{"norm_place": "pre", "positions": "learned", "init_std_up": 0.0449, "warmup_steps": 200, "decay_shape": "linear"}
Each number is 128 + 24 x the weight over its row's rms, rounded and kept within 0 to 255. Layers, rows and columns count from 0. Numbers have three digits each. The size before them is the row's rms in percent of the matrix's.

# v: layer 7 attention value, 128x224, rms 0.116, rows 24-63, columns 0-111
# o: layer 7 attention output (transposed), 256x224, rms 0.0998, rows 24-63,88-127, columns 0-111
v24 101:139154154178151158112121103128143118152144104150129119128128135100118122120132129121145136111160167122094156137172137108170143124125113148145141128110133108102137081106068141116150117146078132122081138144127103122148157146149104138128126133177106139159165138171155109150137143097138137090158117152123105131116098135110138110141131136130
o24 102:150104131150118079121137145151145122127117096114097134106134138094141129113138119148146141115140131132124139177110122109147114139114107128090146169133113112149125111117131148127116144166119158145122100146153121139157122126060119125156150172107124120109118104119114126122106081136114102154138185137154148142097109163143147118167114161217
o88 098:121131123093125103151157128160116140130130178138157119173118127149126134152119158106145122143125121092146137050106113174103113129163175141186152120139141142126127103142099128177120153138153108092161141111133176126104088126150135153091126119121173119113116137106116129096147143129124123139133125091094137092124125094153163137058122094127
v25 108:139118143112091143184124117139126104112090134123114130127094131163077125101102138102101119159139121156160140095129135158110120127138162098147158130135150104142134087134075122110125147100143132115151130112113152176109129174107146152149105115150143122140175104167118134121094133167115115121174133134184099107127079111129132103102111119113
o25 111:170150091103157106095113124097114158155139139140164101099109099154122102108188115161133139120180122159097145118145126126090166135109119108120124128153099125144110119115095136102121146101054096142148124133110114131152090128158155144120155145118127130114136155139115135169138144161114120114126138087113132114186132136101146152128133110116
o89 101:134143164169128094124133115084108127131170105106140132102144147129132157120122177098143111129129128128136112159103101121114137133141129187130086123153114147131119121147133122147130112156137138147120105173128129076121152127123102118155106127101134152098115099105151124115136094113128161137118096133098150122126161162129117174134132165164
v26 111:129150130095106126111115101123140116093124148148145097111105118140141147153091128090156103134166093089128163138137081153151163159144122124118123169144112127144114155151144084120171099137130150122116110124146152094146142140154150165085144104135166109144193104118097106109167159121143141123152109092162187194111103116129101118127089123123
o26 115:147126154154127116161114144113108147123138141099154097114123127172147157123147102146126129170109125138105057170114076139119124123100139107162147156096121151153123109143089119130112179105137096129143123133075106077125138130155179118090145116127093157114148129099108134134117100116125134159139136097154104112132125110119122110201183132144
o90 106:114152112136161124159146088151128147163104098136113159172105132107104112120127106099136148122117154145142104132159161125106090166147099140127124081136141101141144098106183152124108129097085123111125140131152150144117103155084093099160104131135172139122073135145129112143085077161121124136144128143094128077111139118116136141090106114128
v27 104:151121106113164108128151150137120107119125088130101176106162092150120142072116122140086112142139171130112137140127125079113137136113066132084155090160154175160125148142145132096085123110134125144101089163161133148116116108115122089097141127122116137162149131175126133119165190125136142089106155106115146092159125131129098113111124167179
o27 100:091169146166119125129109103129164109148081134046146121110153128158158096118168127134136157086128102155124123139113127177152105118139152136169148112168093127126116123129117112136119120112116137138120120109104132157147149114095103183149131077127105100133123155111143155138155145084108065120156137146145081147075146130111091103118140118130
o91 103:156128077141118153127132148125099161157140111156114086131049099115110103127173111134128110117115100118127114061113113115138128149129179135125101118113121095122156087117098114140159156166124146138113136108154141096107148122149131111150122143127158139116110096107141140113109070152156144171157146133124122134099103141123131123149118112126
v28 100:153121154126152089103152181118115143126134128126044101138173132117114137129133143151119154138150105094139138109112133147096125152125123101139134114131119133127118125167136181103130147150127126113123138126139140089148149129135127109173117135125144126106129133154110130139099111119140151107146084163129167106134141156131168054130156117118
o28 106:073150146132162147129100088173116165120179111161133169100079141125096125161105135116162171137128141136100142159158084125160110089135133116138111171182117092113115140085137117088120135138153116134143109095133097124128105129129132128138119116138122133101182129148148108113165109126144140152141130148105090101100115093138132114177115125149
o92 101:142129120151065127139122145105141099090129141124175108167115124132154141177184107098128100134142123098143131128107150138141198141113164151116131097099141129117134096106122076135169133106099134137105142131117138129136134122111102112106155151127156146138072133129105166135121122137121118093106135104111151163126150114132082150104108167130
v29 112:105146116140118102066131083091129083096089093161122156115153155125126105147141142100184127148152139138156158121139103146158112117137125141166129150140119120072157107111120109113090200145130123124118136138132155096086108085111123164131134115125113175096141113137085168148149126110146133113137119156082141126142118138116112088168164097085
o29 112:131112125141170094149123133138113157150149087157130149137152124086118112157164121146117071082159161086131125152108157104130102141152144123109131144179067137097157127110135159168131124095116157139131118129111112142118101164140106143143118139109141066098108107115156115107138146097111151122147126103177135117104118148145119102142115179131
o93 094:124117126148145159141146157157096153171114162118139095152108097152148143112105073114063139119112125136159133122136126117112163104127134165109109122115143132173093142131105107114127080146135112117115159119148136144151142136145154123128151115148111128123106146089137122164110122159066123136063155136134096108140104094102160145096081121118
v30 103:121139090126127100090080134152152157150107089108079157146166153140122136143140167101151080144157120127127122140144107137097144121092107120147151098152133130133112150123102098113137113147166120109157169170114147147116102106149166112152057068118139115118151101115148124149107088128108114156157183191117177154105168171116109133127101136094
o30 115:159175130122199129125165145151118124141116139132095108119105147127115096118131119124106178150127176126111124088089158161105151126082118103152135128127149140113170118124117087136172095137143151150142158147151112155113152113115098172110115120116101125153088112139144101120128105135149119156128149140119090149141109099080117134139133137120
o94 089:105099191101096118171116151109115116153129144144173127133134116136152087115127129160098149098102131149147166155116105101169102133171129160123110144152091109179133090127128154114097157129127144150095121097159122098125123190109103112103130134125101164081131151106134119122137165129145156109098084104134095108161084142147148166125118108167
v31 111:136145123100128100120138159138110113123076183101102103141164133133127098128124108111123121117147129170125140120132147142157164092122112106153146143127100107131126147129132135160098123117134178154118140133121123130091127125112147154149092137128115115128100130135070152128161148118089125119160114102114131133114117173163139118153128151128
o31 108:199115132131111108168101141130135139135143138151132128112149129138103120130143148125199131110116132134122125157089183118154161176112140122107097109135124123096133098157100129107134122085145120132141128106116113095128126137128131160162166113144111174117108142119175124140125146119134131108065130135099125165151124132150161135166107101136
o95 112:109114157124111153154117104146136126119143089111169095145134144095123130154131148110122107154158119067102138152127094126107125103173131129102150157101151159129126100117126127108115147174125118143105105123137191120135109093124093060116127114117150151118151135117155156074148105134130122152128129126151129144147168091110119120098157124131
v32 113:103151121117099129110153116144111125101098149128163164161124180096140151127093136112145115129138139072132170085136140125091172136155150121109144093129161135122177124129105131119105125179114132107114131117181164129108090102122122141106164114130084139149105190162100115127163142115157100152151135135078151108154122105149127158114109169098
o32 119:091143123140149135095139140096144100172102129112118141111155137132126130129155111157128072110141159092149110138111113082119100126182126164170085161117168112139103119098151180133131147119137163126160104125121140100116147168101119155131145077081156157121101150125097123100145126104103144148146113105137116129135128146135113162172133109142
o96 099:157120146115118121123128146126125128166171116127115097179111090130108121113105134142125142151087116172090101143111117182169146128113116148109102137104091138143130100137105108131149147138128114181110189092108127140105176113160131120161094133142110085104151043104149137162136127146084137134115153142138115172117142125117145096124130117170
v33 102:159129149111146083125155132101131133142166140098113187096139120094104128087170132121111176149166141139118094071154157125148118138109131145113150131128161132138110136123107113129133136099137129122152142120105126163142129093120097125134181087151112129124133143127152138125156112075097085076134119116183151155092107119105087098119182126117
o33 117:124113125155125120143121121123121114150099162112114141185124092108123125118131142079100131092064114159095113101136135110117145136128148129148118093127130131088098107142136120123068169087128120150127141091096145190166097134116130161109096102129136102113094143132150128114120117123153110144094122120142154119113134144118136134128100107180
o97 093:097124120091122191171137137130135155106123111154167075130107152134178176167143099141155108109146112134148139135104111156115136135126111121105112123109105103157189144117103135116166143164107196117121080145176118086083197119146123098121154148115147170134124130114115112164113148158107124126151164171120138127136142132154094101116135136108
v34 106:157099104171139128132130124144150121132103127127103132162101103127118140163106164139116160137144148120146082142204110163119086144083133125129151139096140121167130132160149101143158160148113177153120135140153129122070127174116112127119135129179103129146129136163119110137154087130141155112133102103131141131143099109161163123135133132123
o34 106:102098146111120154151127123148139176133128094110099137126135117112126094140137134129089117135127116101140137111135150117141143158119134121135165156140119083113100146117164161140136148081130104147163115153060131103131138122095107106146095117141074145132140144097129158110111123175137138139141115161179149102149132112152134165122131140138
o98 106:137134154134142149114177122084121152133119112118157146127139132123131133112157103150181113101120100164066130113106136112147136118144115135137124131087111151121113116121107155154120152125140113109137089081132124122163105136121144102131115148135175129119114098116150100088113155105122089133167105132118127148141167170098142083117128115090
v35 105:107107124116179128137137120150108139102155130120164092086114132125133129098090087123088106141126118132119134129187119114179165117086110132081123156156139161129154125173089108133141141131137109117097110100104102098131130088121100105140117117131134127104136150132100123149130156135122120162140133134115115081142121165084084134147127122112
o35 104:152119159154135132113116154136097131109119080053102128133103134139135093121153141139117148084080097147117108127103149123137096093142169112112093118072181138136110134118126144101102150143154107088134114113106086114146114112097119156106127104181113081152175127148145153145190119128101102114152121129148110160151164131171113105105130101182
o99 104:157096144118074127119132150119137118130093187135139151146152142168132135155140131133118163144146151124116131133099084125097167146118137149149103136138097107175068150115159153123105097126102138178158158154173141147091106188201132138148136150111119167137136114097130132144102095125138118101119116160138124154099103086169114139139118152106
v36 109:106186152101126104098082119097109132083105113117154117129103131114129109112153136123142115128120158138134145157134102115126077112116131176149116161101140128116111169136140112111142103106103129103102140098128112135115147115068130169161142124128104082134152151100148147119149106117127160094129140136132163105132151164105117142146135118165
o36 114:096119164153172136158116162129110168136106103092123123166090142058160124128149107138096118116147127141132156087143145140170110133144172118086115161096070131112154124097159119112156117144123110119156077115134110102104165149157123124132109130140142129165149160116110120184066158114132104138139140125156121121133105120098105139125122128124
o100 104:139120101129136128153135083120166099138151118137127111130156138142110125151058139152117132136105120073148114144120108143106163123132102123122151110125173148102141136117115118137106091106138118114102125141140112108189127128112098092100144150072084086119096143160108150084160180124141130158127123119128137144161150135146144134131114133112
v37 106:179117116137165162142096132141126140132127152101121162102113146122117124148100134140108130119099103147146113154136155123142121129150154173099132138130127155125117172093089056129125131159189096103099119118152133116119151114071155125124146111128120121077148103125124103100106057126087148119088100097125117167167138140154109120134132155120
o37 112:136098152114105114089161134140163126139117122126124130148111141137150149133137135160172135110113120091119131085121101119116146143144103134158116104140108084141117084153144122123136080138097117137110140114075138136101154144158085125088096102121128122143083177127115131126126091117106143157117124147113109153124134144122111100106131115101
o101 093:071153119119135114124137105144115114134128097140173109102169117092132090149125141114088144144095138116114150175117133113101138107099127054105096159126116145105165152140144152142123138074116177092126143132170117118159127136150169134125134104111124111154124125100118149141168182139167109151155135113128127092171109134137152106152103141140
v38 106:135188133094127120121141106115128082138130161084096128106138135136107108109163118121127109097104144152146128089139136131118155122113091141134129166093137119117124148068146130122140122080134154189137097113114112123157100130127138133091081139167133125128161143119125096149179138078136168109121123127140113105121111091154123150099168093148
o38 109:156145153156094078125124119117070122153123126110153151154099106133120124108153114131163163125130069194139131138091173125108128118101094107106126159134127171138145130166119125159116126145110132115099106116096138134160160139087143118111150127109161137117122124107127112115141131118161124152111129140102133147101100147156105167147091130063
o102 100:123135120149125144128130103097163151094123095179102153149133119103144135136117144145107106106169108089085107153150136128136117149117140109125155104111187129128080108144134129126134117141162114139119130145130153116102130126143139136142131147106094135118136076151158154080119158130143152117137106121124132117167176142095136157128150150118
v39 108:161107162102125137135120136100110145132138132156154130109112130096103122118177081145162092077168090091148155145117142109083089141149105114096111070116136156176075125106127127089175131110112155105104139129111136134132133128148134166173149104145126114120104123124118081079092128141102176147129131142152142110111111156126121106102138150159
o39 111:121213128137095125149149107106089122117090170136172107128117146125165101157111156116145110111137187098128109133141086122095148127119062138123143149159087084088131156114133133119127134111134102147163164135109147083140130097128112118108172123141143118151118140133137125150107184104157119119129134125105121130103133108153131151135094158145
o103 103:128115122116126137133153143164146114107169125081130128151162160105117139096111140092102169145103131153128119122127121139150134117127132120126119120139140161141150115142103128145122141140159135135160117129137101138109129132155109098120125144128131185111162148109144162140141096099102092097084110107163153157136133129093083113125112087127
v40 108:105190143121109125147128123144149101181128100096131121165135147130132089151104140101148109123139074088117131124096104104131095109098101102131118120146157124134133127156145158120108140139130132089125146143145099151116123147156165093110161155140127081148128131099125173120113141136094126141136103138131144116147072106136127169111161133115
o40 116:108145099153096114127137164133160169121130119127109089084110148177109117150141137103136101143143140092119162149096136141123111142157140096122140131105133143138122137113153128112122116132143130158122158155138125118110147125110102138049145133132091099095140153186119070111135144147083141135138140102132133101156111136120135114111111159072
o104 101:162113098101118145163136138134157095112130129152142127170127120102139153114129130127140107104120153132155131096167098141120141100161134144135123175136084142107103129119123126139118135127097096184136080130092165098155126140120083128175069108122111145138117114147106149104114114123209132136119149127103120125135145145130148083114136113145
v41 106:099151114144123125152150180127125167102123098138134136126128115123081105106116142115148149154146131127177119125110089127154140167147111126114183121128148123155151150118094106165124122137108171162148122163152129092093111154128130140135134170168155123137137161096086124107138095116083134128130150104104117123121093154178124155127115089111
o41 107:179133116142134145130116107117120124170144129113087129128121121118186125167108111112161146103127111130120143127129146108136133128134140164086152111135145121132139172135148124113172080138159132129096103122152133102143122108075125094084133126089133122109116148149141099136144177185140137087132126123168132105125121144080160100131138162169
o105 102:127106125131144148099124110132144107106163166127152130139123104126139157117158144185103097090144128143086117143131138138114133120110124114147097111124072109073085086130102125131175162135134132139104164109146122136115144132161142137154124108078081116138147105096099142128127126109128104157149096154156091132138147089150128136158115156109
v42 103:095155131154133143171124120144113070102125138115127120093164160136122166160147165115145097168094152125100164119125091132164157149146133105113097110119069161120106101154118097123163143166144113135132155116144146092123137133112123119132120139072128123146132120150153154104155123146129149111077111146104117145105112161172124133127193122155
o42 106:135116175104123137113120162161104131163151125174138153118144139137157116142148128135106158163086107177140119113112157143150144135122117137121113127126118152168131096110120190119083122110098126186153121105156133112104064136174120088112157132167113102148141115092170135113138135105120127095102111102126133113152118164133120150136103102118
o106 102:112131126125131106115136112106165167130153087141098123135118157082123107085088089103138115103136166096147124149129182127123139080122161162145140181151156104092176161095144124101146137127163138094134128129106150155111167113149105139114118126138135100131082108127105108169117120126159123141134123090134097141161117104100089126104124113150
v43 098:097119081145104128085112151149124098179103096179109139120126127148127100088131126149127130119129143130109127133150077152127116116121136126154125081104103134145141103114114152163108119145120075137134096155139151117098147119124191146141108107070135138146097113163145119143140136119147085088128136131146162134155140121135122138127112136129
o43 109:142098096123145151125110129115139109085164121126138174176119174115094119135100144157153095095107112131143107094153105171130099153132141106123101163147107124130127096111171106094121128117100142117115152120128121131113068123103110133111119149067092081140164120078138145147178131082162068126121115107107115132120137153091122178144109121139
o107 095:103137122163170117166136117094144123169134154067169088154140130146108151150119128116158132138137167105141126144123142105130166160119080152148115120143110127143111142179101133119165134083117108102169125107113111125130128142127121143130128123181133149129143154145096134144098133119103155149151116132126131094111122095139188133108127089136
v44 112:069129120132146124123124168123120125082132105128076110101151158135083141184153134099128165116144111106135112134140119134127164134128096146154094128121154149107100131084138127131098152139114183111143113150115113138165157096116159119161126123131135122131094088126130126112109088146122085122137140114100133111116105163153168148115101140121
o44 115:148134124128161163122158150110106143121177145129113132151102118139127123101100141158112167136112148156090146134091127110104065134124133102114196149147111112098143102170131142098129127145100131143085119097126124072095130155148080138130093128131146098137120116111146123119167093095145131126141142140114065123197170067117144113152138131120
o108 101:124105122126149080077113097115124123135133135135150166152109132144145121127108143145135076098117145104171168086142132105119171103125149128148115121152123169162123121153103134135132117151172124151119143121146147168127105135128133115133134118116151107127111165121126151120089155107155138108109123136154100149153110111122076143092138112146
v45 108:126185150114119102117118129104097146126093145147112162127141122135136174139050128142130116125096121156105114107146116060128132117133145076125121141130155131194163148150114162084120140159103100165110106088153112121154131121115143144136114164146114154122117129120151130083128130100101136132182126128148141131108130161156151139161138129110
o45 111:093090124119121145137096141131171123140170141123116143132097130154146133132107124117151097125155121109133153134099158120140149117086135140162111109115090091142112133088092137142107119081165126120106126159146121101180161142125129117158127129100154192127159161121079126156131118132154108096072140139130130144171156148137082131131118142132
o109 103:184139168136147138142127093156094141135094152158144145094127137081112077080175138098095130149106140120124098113192110156133126186129123156131105086117150126078175155108143133147119135133131163122154136123156167123137088141122126087078139142135131093158121110119119127132113147128155130126119104124143161099148104140096143142112108127132
v46 109:142115126132125155126130135177096117150117089124110125133117127142144126152117090118172142142109162151100143082106133142139108137126125140101147135125117174155129168106143138107094126144116148135110152126136102150147123125146103160157110178160117135113081185139120128134099123120131156091116131074164142110109125169114126071139141100085
o46 110:126164145146122134135144106117138132135089135124148128115179143139108173139157156162101167152113077096120087123120121129147091087141128203129121118123123107063121124169076129140150123126153116116141111117163141097111143099171094104129172121145158116117151130119186107111116163145152125122161157134168131101137141113164140139111116145108
o110 102:118125165089158124135134128156107146120147154102112108161103116126079087110110118131084163140143134139162121148115113135123185137133153114128083115113112133161158132079148116128135146133141173149147112126104168101113133144106112110126124126079126145150120096141112123099140111123073094131137108176083134156143113090134104166101081142164
v47 105:109167155126093118144100151155147128139117139107145106126114130124138117076129095103130114126104129137125131103123137137181121116175117131150165173166145130154153152169118174135148142134143112148122156138144160105170096138152060154124116144097122075113151120123118125148087116181086103158117125135116148133184128115119084160096139195117
o47 112:154151140154189124086116142135143087115095134110149126145127105113127119147131145144152147125135074082141088145158140184082172138151157125105076123132146147122110088107145104154136140087135094129157120153155091124120127114156139120144116157148172154145122123161167106114135091143150150107116095121160098162115108157156104104115131149151
o111 095:130123116107137142165182106106123112125162163125118101135139130127119161164139165162128152130126162137122120150180131118135111138088079095122133116077143103157094108172135117127106092114097137096103120125093118158145139130112172112129144115166122117112127142143144121110136150119165126172131147100135087101079181135088140111119143104102
v48 114:140137104126110144111155087162153144115086111125131090118099133128117119114191168124092170123147120099133133184116155172120122140151140147149148086143108118139125169152118131087141151116053115115094120112122155099157153133060140078142147140138157159141116134115105148160139112135119147127110169122173126128139107141114120133110120122149
o48 113:095141162134152118155121139106158122117173136124090155128135104144141130142112102106159117140150139118104150125128162077136062093105146120097121115127128121159125112134112125134149121154134104121112160173119132123110083103144110131120099170114137118139138144102097152132142166158142108143129076156109140122123112120135090105136127142077
o112 109:149131121157152156133103128120114116108151151098139137134123128113110113105115078168132096148122080162092118139129096133127149146152121109113144145136130118108091094123161122126143146148153128143200125103174118134133148131150091153134139096113146126101140159139095114119105122125090129148170147123116120136092156118170153084100142124149
v49 105:123137180135135147118065158156126092174114091136131127091143139128124113131125099144097095123091150102148109115115127146090148113103094166124107114117158093172127128133117130114158149084090164134117108094105149074114127147136137168128152144134155126112141163137149129115144144108169134111117079114096166146140112132121145126140156108107
o49 104:131143105149120086142126126081125129124092114107138169083117193138122129143116107132117165104130083126101136147133120120134108170102154115144107134077113145105162176138133117141129131110133131198123081117156124149152140079108132086120117132100159105114135100119129183153120142100108125124085116138096126118140118164125131168135098162125
o113 103:111120104112143159134192132150133133129147180153104138164111093141106087130132147152138113116130131128090157121159135113175122098130104093124159097159121109128119118142131103131128128138152130117139146161128114160140132093074129126080127145115112134149110139121153093102128163088120122172159124148153141110141134125157105114114120122115
v50 115:118121107098157122150153083151142156150153119130109104119128164144104127151108082098097182147158173126110139137134123168146163142121120058133150110144088111158148114126151109110150158141163162149057119112106089158124098123109159129137097114158142119126130152153120113123115085135119117140126172141127092120128124158155108159105126141165
o50 116:101150136125142120127099085139183139202120173163180048128061129133108140125137150137144096117131105099109151137111147080119089118114133133139138094147174095121130179174114129099132090130091105121140084143196122129121136164157088139155117130106153168134100118131149105103104132143124124141122139141114089127104142149165181110121114149121
o114 108:160124155137120132108108138099088100122118121097086167090165142129147104092112134121152084105112147111124108089165115150119147119146125153118110147109167134118095115111142138160123147118124148131148142106082129118103141112161150118138162101146130164126119046161122115165117126116127134106128082133168149181113123119099110146125136108112
v51 102:083115133140137116131096144115152174142127176094165121136172125137164134113122124167111119105131136168122073146080114163123149121117140150134140086155141137136112122156155158136164076108132139108100152152134113096154121051144154127147173110112088127127148126116164150119127151137133147080145117119140139106146139120109125112043132077101
o51 098:112111069178091139108101084151107103116130125110115128115143110110142162140090138142126146155121127106123117117148147117143070143136095125111122137095136085138113126118105089163141149162136118101169108101125092155163111130136133152137155122149151076133093139101097176155129150081170115116109138103131103159122132138144103134172152143165
o115 103:160121148087125156114198129084145113155133090151133112139110149107156119135159088143133116134097145093125131158189142095145154166154126149150167128067118107120115137121134114085110148126107114153097154143129130139100169166099097106134095124125107100122145156177119154142128111128158119197097156115086131140149124146134132117147108125139
v52 110:106156148165150140113133143138109119165149102140094132144099107118143103125142123128114108133103116088161153121156099167099110098151110136133160137115094122090129137130155124104144117069129133149126181088137138171119149102105110099132164131127122121068149116120155110173088154134124136138120106094122118165112121129169102118136126135096
o52 121:146143152167157131107141118105116129084081161135098138074125138108107139115148132117164118081141142152099176154111116169116137132133129169147120148136137145129148093132079129128131135135145146105166130107146129154135093168132121123114079127118103102155128109128104109123148131126124113128111123161113170138135105069116126107103134096127
o116 088:143109077103091134129112153157143158110149102123171112124142158138135126105117123171087132131170132124119083099099151103144100107079135106116085098122113110122126135170155098144117122166116131123131136159138140115139145116136130139115152126127148127144147146158069127116116103133133153149158151115145096098142144149103143141134101130145
v53 112:168089146129096112136103127080163170099142133120117149093150128141158131155151132149115108120133116155113125156141106125127142120112123077126133090139106135101146176128176104074157152112126145105179168113138106131103140075137120082127124105112131121133116163103138129120133118119081141145138137149144092137115084099080110081117118118134
o53 107:146132127163187151133179105133102137093096134103153104110122103096122141118136125116122131090122141108131137100132149103151118174099183114114125118131093105140115156112118134104126131150141081142104155108109136159122177129121110179090147160095143151149121120122130185142088120117151139104133124114123138090125163077144142149163147156149
o117 106:110173138159161134110093119144117107147153119155160151141097154139121148094159145111121113142094109146144104146118152136131099124136123127129108125117129128161121110150103104134129112161136127126083127166114108142146094176120142107125131130138149088090108136180094136141129110136158143145124153109098130151119117133115126160117109162078
v54 098:127127128108124127135132096151142119111160106095129130118118105126165127156118101130127145100138131106084142120138137129183107117140130127133136067118122164122118107141143135148117114095100128095129136118178158076126106083155118148140097118116169110078157153167082150144141071146126100110143147128112120126141144112130128127147122132127
o54 101:131135091122157136154170130087145133126175159142138118127146124136120118108168134135114121137098116165173158147128103136124123156107151115119147153120133092150136136159092150120148164169127152128120166119161110108116106114132152133126156110124163097141153117142144130147094123129169108070125116074197135145129121155169145092110116107121
o118 097:167128114119097114136094180129141120144102125098169105152118133122113131079118130127154134128146115140096089126108126150124177158136097090124139165148117100128105165067120120142168127138177144111149121134099103143144167129128128124152165113173110153165123147129167119099080128106093138118122155157083079121118151148129139108132142116132
v55 103:155116109139139156132119104105111135137145150104181125156145127146137124096122180150096154140147103065147112125098130156106105117156143111117106119125064130147126116154123156120081118137107098125117159089138145154118129094103151124170092095150089140140188172160092100102148135129160171122097094134119118140152154107117171158105138101159
o55 109:124150120119138095120078154133137145160124156141121137098184084138091184111081098128170112134159111103134089163138136133123136109140154089154151166154166135118122191115107157130139139111104129151165128114111110136151123149134137170137142101149123124130076174118117124127095122085126136160120160127150151128142131123144108151122091155121
o119 099:125084148132143146153113116119162118090150140150094092139108171134109105136127112120131134153136148166088154134155125121161136153066123122138124116087145137133095110132157125148147137125114159112121076169120110109102118133124076109097159115122157121121125099162173112149175131144099073096161115124116136136083095097156106103120119111129
v56 110:122098158124104135137101112137133108184111117120103149140107101112129126107144120106104154108123135095091132146145114147075137139108152093161114141153057133109133137120122172126095136140107121153133135121125124114138094110158169132114156172134118116139166074161159120135107130116160090156139157142150151107078097192113125167121162132120
o56 112:115167170077118113067127110134147154120106157125151106170112158128104106117130134159136129141145125141168136157143124105153096096132123145147114097094126120128130119150075089124118142119154150165120157109177091120115109131154124131135104124145090118162091112114142095111148128146066084116116101124118151105142138099136108134175132100180
o120 099:128096096138168139131142160139109136115121130107105156134156159178144091189061122125117124121123119123134119119134139129136175125142100125090149150122134146128101131140174129129142097131107153119131130147120139115094108129136147128145109128099129131135123117083110150116142113141162114082113147131149100130167143140125172113118137086111
v57 105:137117139125150135138118090120178088119113132130177115101106156087117150169094110158103154172120127114094141118100122131089148159166147110129176117119161063122139131106134105134096162086125097137093092148161140130136131101108135133156098102132107096105099105117108140122123118099125119109135146083162153170123172151103112116168166127134
o57 104:137093110130129141135109126127134151071117073142131093150141150111094095106102183109163110139112129149145149130118085144121135109102140107135131150104110134127112160113150157110130118148114139100157113121095116156141126162183131098099139149112104174131118093125153107119116097144118171154161137148077071131147109112139113145115151099161
o121 101:118152151138104121083138116176114123111158108124107117108124085174130095112163136139154135130153165115149104095159127131123159107120159177120099122139142129107121109102123167089172149123155156146083142101134111115104159112117111131139151119106160119185156149148148122132141149133106095165135081176097153152075136127141164150109111124125
v58 108:109119140124119121127144103102090137088122137158135106143116143145156086104065177082159111122153106131104125098143162145111140152086198101196145130156127116137123128103108163138105132111131155144160094142113172086126093109150096150140114127112092079146103145152096136127134109074104140148134121116169100124114129169118127078102172157129
o58 111:117144133130151130185127110128153140183100116110135149125166103177123109146090129104155164137090125116098144136113103136115140152108118112133115150104113145154144107096143112100086151150146156147084192109139115121131128123117100122148112155107150162110149157067136116115116098129159089143135135138142134138183127138131108099115108151132
o122 105:153132108094129126130132125137128117144118107139104119155131155110116173083183114192098150114105145148168158124118119118141094091167128155072155105103149106115107144138139140141188068135156105079089115107132145140130133162124151126106131144146155092132129096155125083137187132119111133097112131138085138149104089120098139164151104084124
v59 110:115090132200118139147094121051104138124147123136122118118131098147118136128111123084148135164108133117096066141112092121134126147135119129144112104134107090117129142105140129107134152141116145144118127106159127118121105128091080106121119154112126135117090135169139146095154151157133178152108137140127133097166143159122130074133132149078
o59 114:119139141134140097159131153115111084126151104123089170094146115137106149097143113174137113150159131118126156162127150093117159124111118120143100123090109145121152159116130118084094139095126162146135139132141113117139144162114160073129154126074114147146145098094145140109166101105100090108164148101135095127128145110132104146102158151154
o123 108:132127093128091129073101152151159141138120117114171102135114138151139135132115141176090139093092104145185132066139132135137107127140147136091145147158141145157127112134071126135159115132178092106162125123118094110196140120140147132143134126147121091114156173186116114178102151148150090185137128145142111161150134141105114162142092143165
v60 112:135128120157139092169163164102118112156169086131157108128130077071105105143111122093099119175110115134143152135126130152117152111171126156132091142143109120100130173105160115154150125134100145124112122093127089087138178131108118109154110107116112130129115144097127135128163088145155139096154117122109130125118140103149137119164137131175
o60 116:133108128101131114129124085144115139132161140156136150152090123121158163121120111136135138142124131103097187142141118137097126136147100152108142092114152175136143173128131139134107148132140172146120150155067133134100108122103112141138118108145151099131121161119175152149096087180094145138141165144083165096105123123135131131106132081110
o124 098:124115137121138145141133108133164149136129121102092072106144170155105096140114116140161135102153144105145085141114116129147108146118129146131139121131138091152136089115104136123130095111140123139166128132136138152144148089162127145145121135139096116160100079139101126102148171067121071128141145118158115148137095118140140131118105167125
v61 107:106132148148129178122122132139138165178115152137119159193166094145116106094143092129079120162130086118093170118128118117153129143076096167116113110110167110125104171121124125168137126162131108104124157132120125133129104100138138169159157099152140140123109135156141083139133101125159121118147114106149141100136092085146083123152156120115
o61 110:171098107120127131114126117121117089099075153143143117127144125112113140125146173171113113140138098126120153151136046185156090100128127107121124100141124105134162151118111130105140135118109123095145102132167115132125149127082175151093133195142146102140118112155132120136183111103117164119142128169154127161080135166131125147115125099143
o125 094:137149145103126126130145157133132112093152108116120114112065114147165148187149092138134145075098160124109117113137146107093155147148150129123118132153067158135115105132122113121120096119163156182095121129119146104132189144124103122126115090113092121132111152111117160097144170123101114142105142098121126123155152097126173091131125138126
v62 106:128172133108140147161168115134132136147115126184095139128117157122142177143140123151048101132124124133106128116084115111165096108124145152099154159092130090072117129103128167135148134123131174110148149131136096168072177132127157082135125186132135154127122113124137123104113128125160110123113117119106141129157093131156148125127140131092
o62 110:121115106148119115123179151115089159110167092155112109105129161100096138154134117146146131135121121142097164103205141102137130128114142135152138079132119148082122139122104150107120112164083098094131131131151118087160137167169110128107147123140111134160136142118145105105129143094122133126131131085122147109144145139111117143154106115117
o126 099:159145151125118158122108110111155125127099177130171191087124103142149108122116123097169151115087172141135141120105157142136136142157120091119147123114098161158099107171156112136130152114155097161093135117107128140156093104132141137113117095143176116138122120132117135132158106137146139146153142170112121115106137094113134110122145152174
v63 107:182097120090119089148120110127179128157105161104139094131106097126128134088106106094107165133147131137118118097120136118164091129114099145095136142163114131124168149111130103130103130127140140140090138158156156150096138196139134114143147114106141131087146144148172119132145145118141158110161128140139148121119139140133104159178134122118
o63 098:116161153182130108134134163147148143150152146133097153167127055103121116165135142141145099090100150104147131151121096129116143145105109072134098126108116106127115084094137150088119142121146104144095103173110162108091086103136162105121127089162154167133103101092161134131101140088083098140110163119116103132120119109149117133098134091119
o127 107:139149116131120162120106139110098109134127144123141133126113142159103139131100135138147126168162145124151116100126068065083121118150165151119141094067147135124116133115122130118136128077097116101129100133100096127163116085121123156085132163113083161185118123138139157092122156126123094146126121112125151108103126121107165127127114122099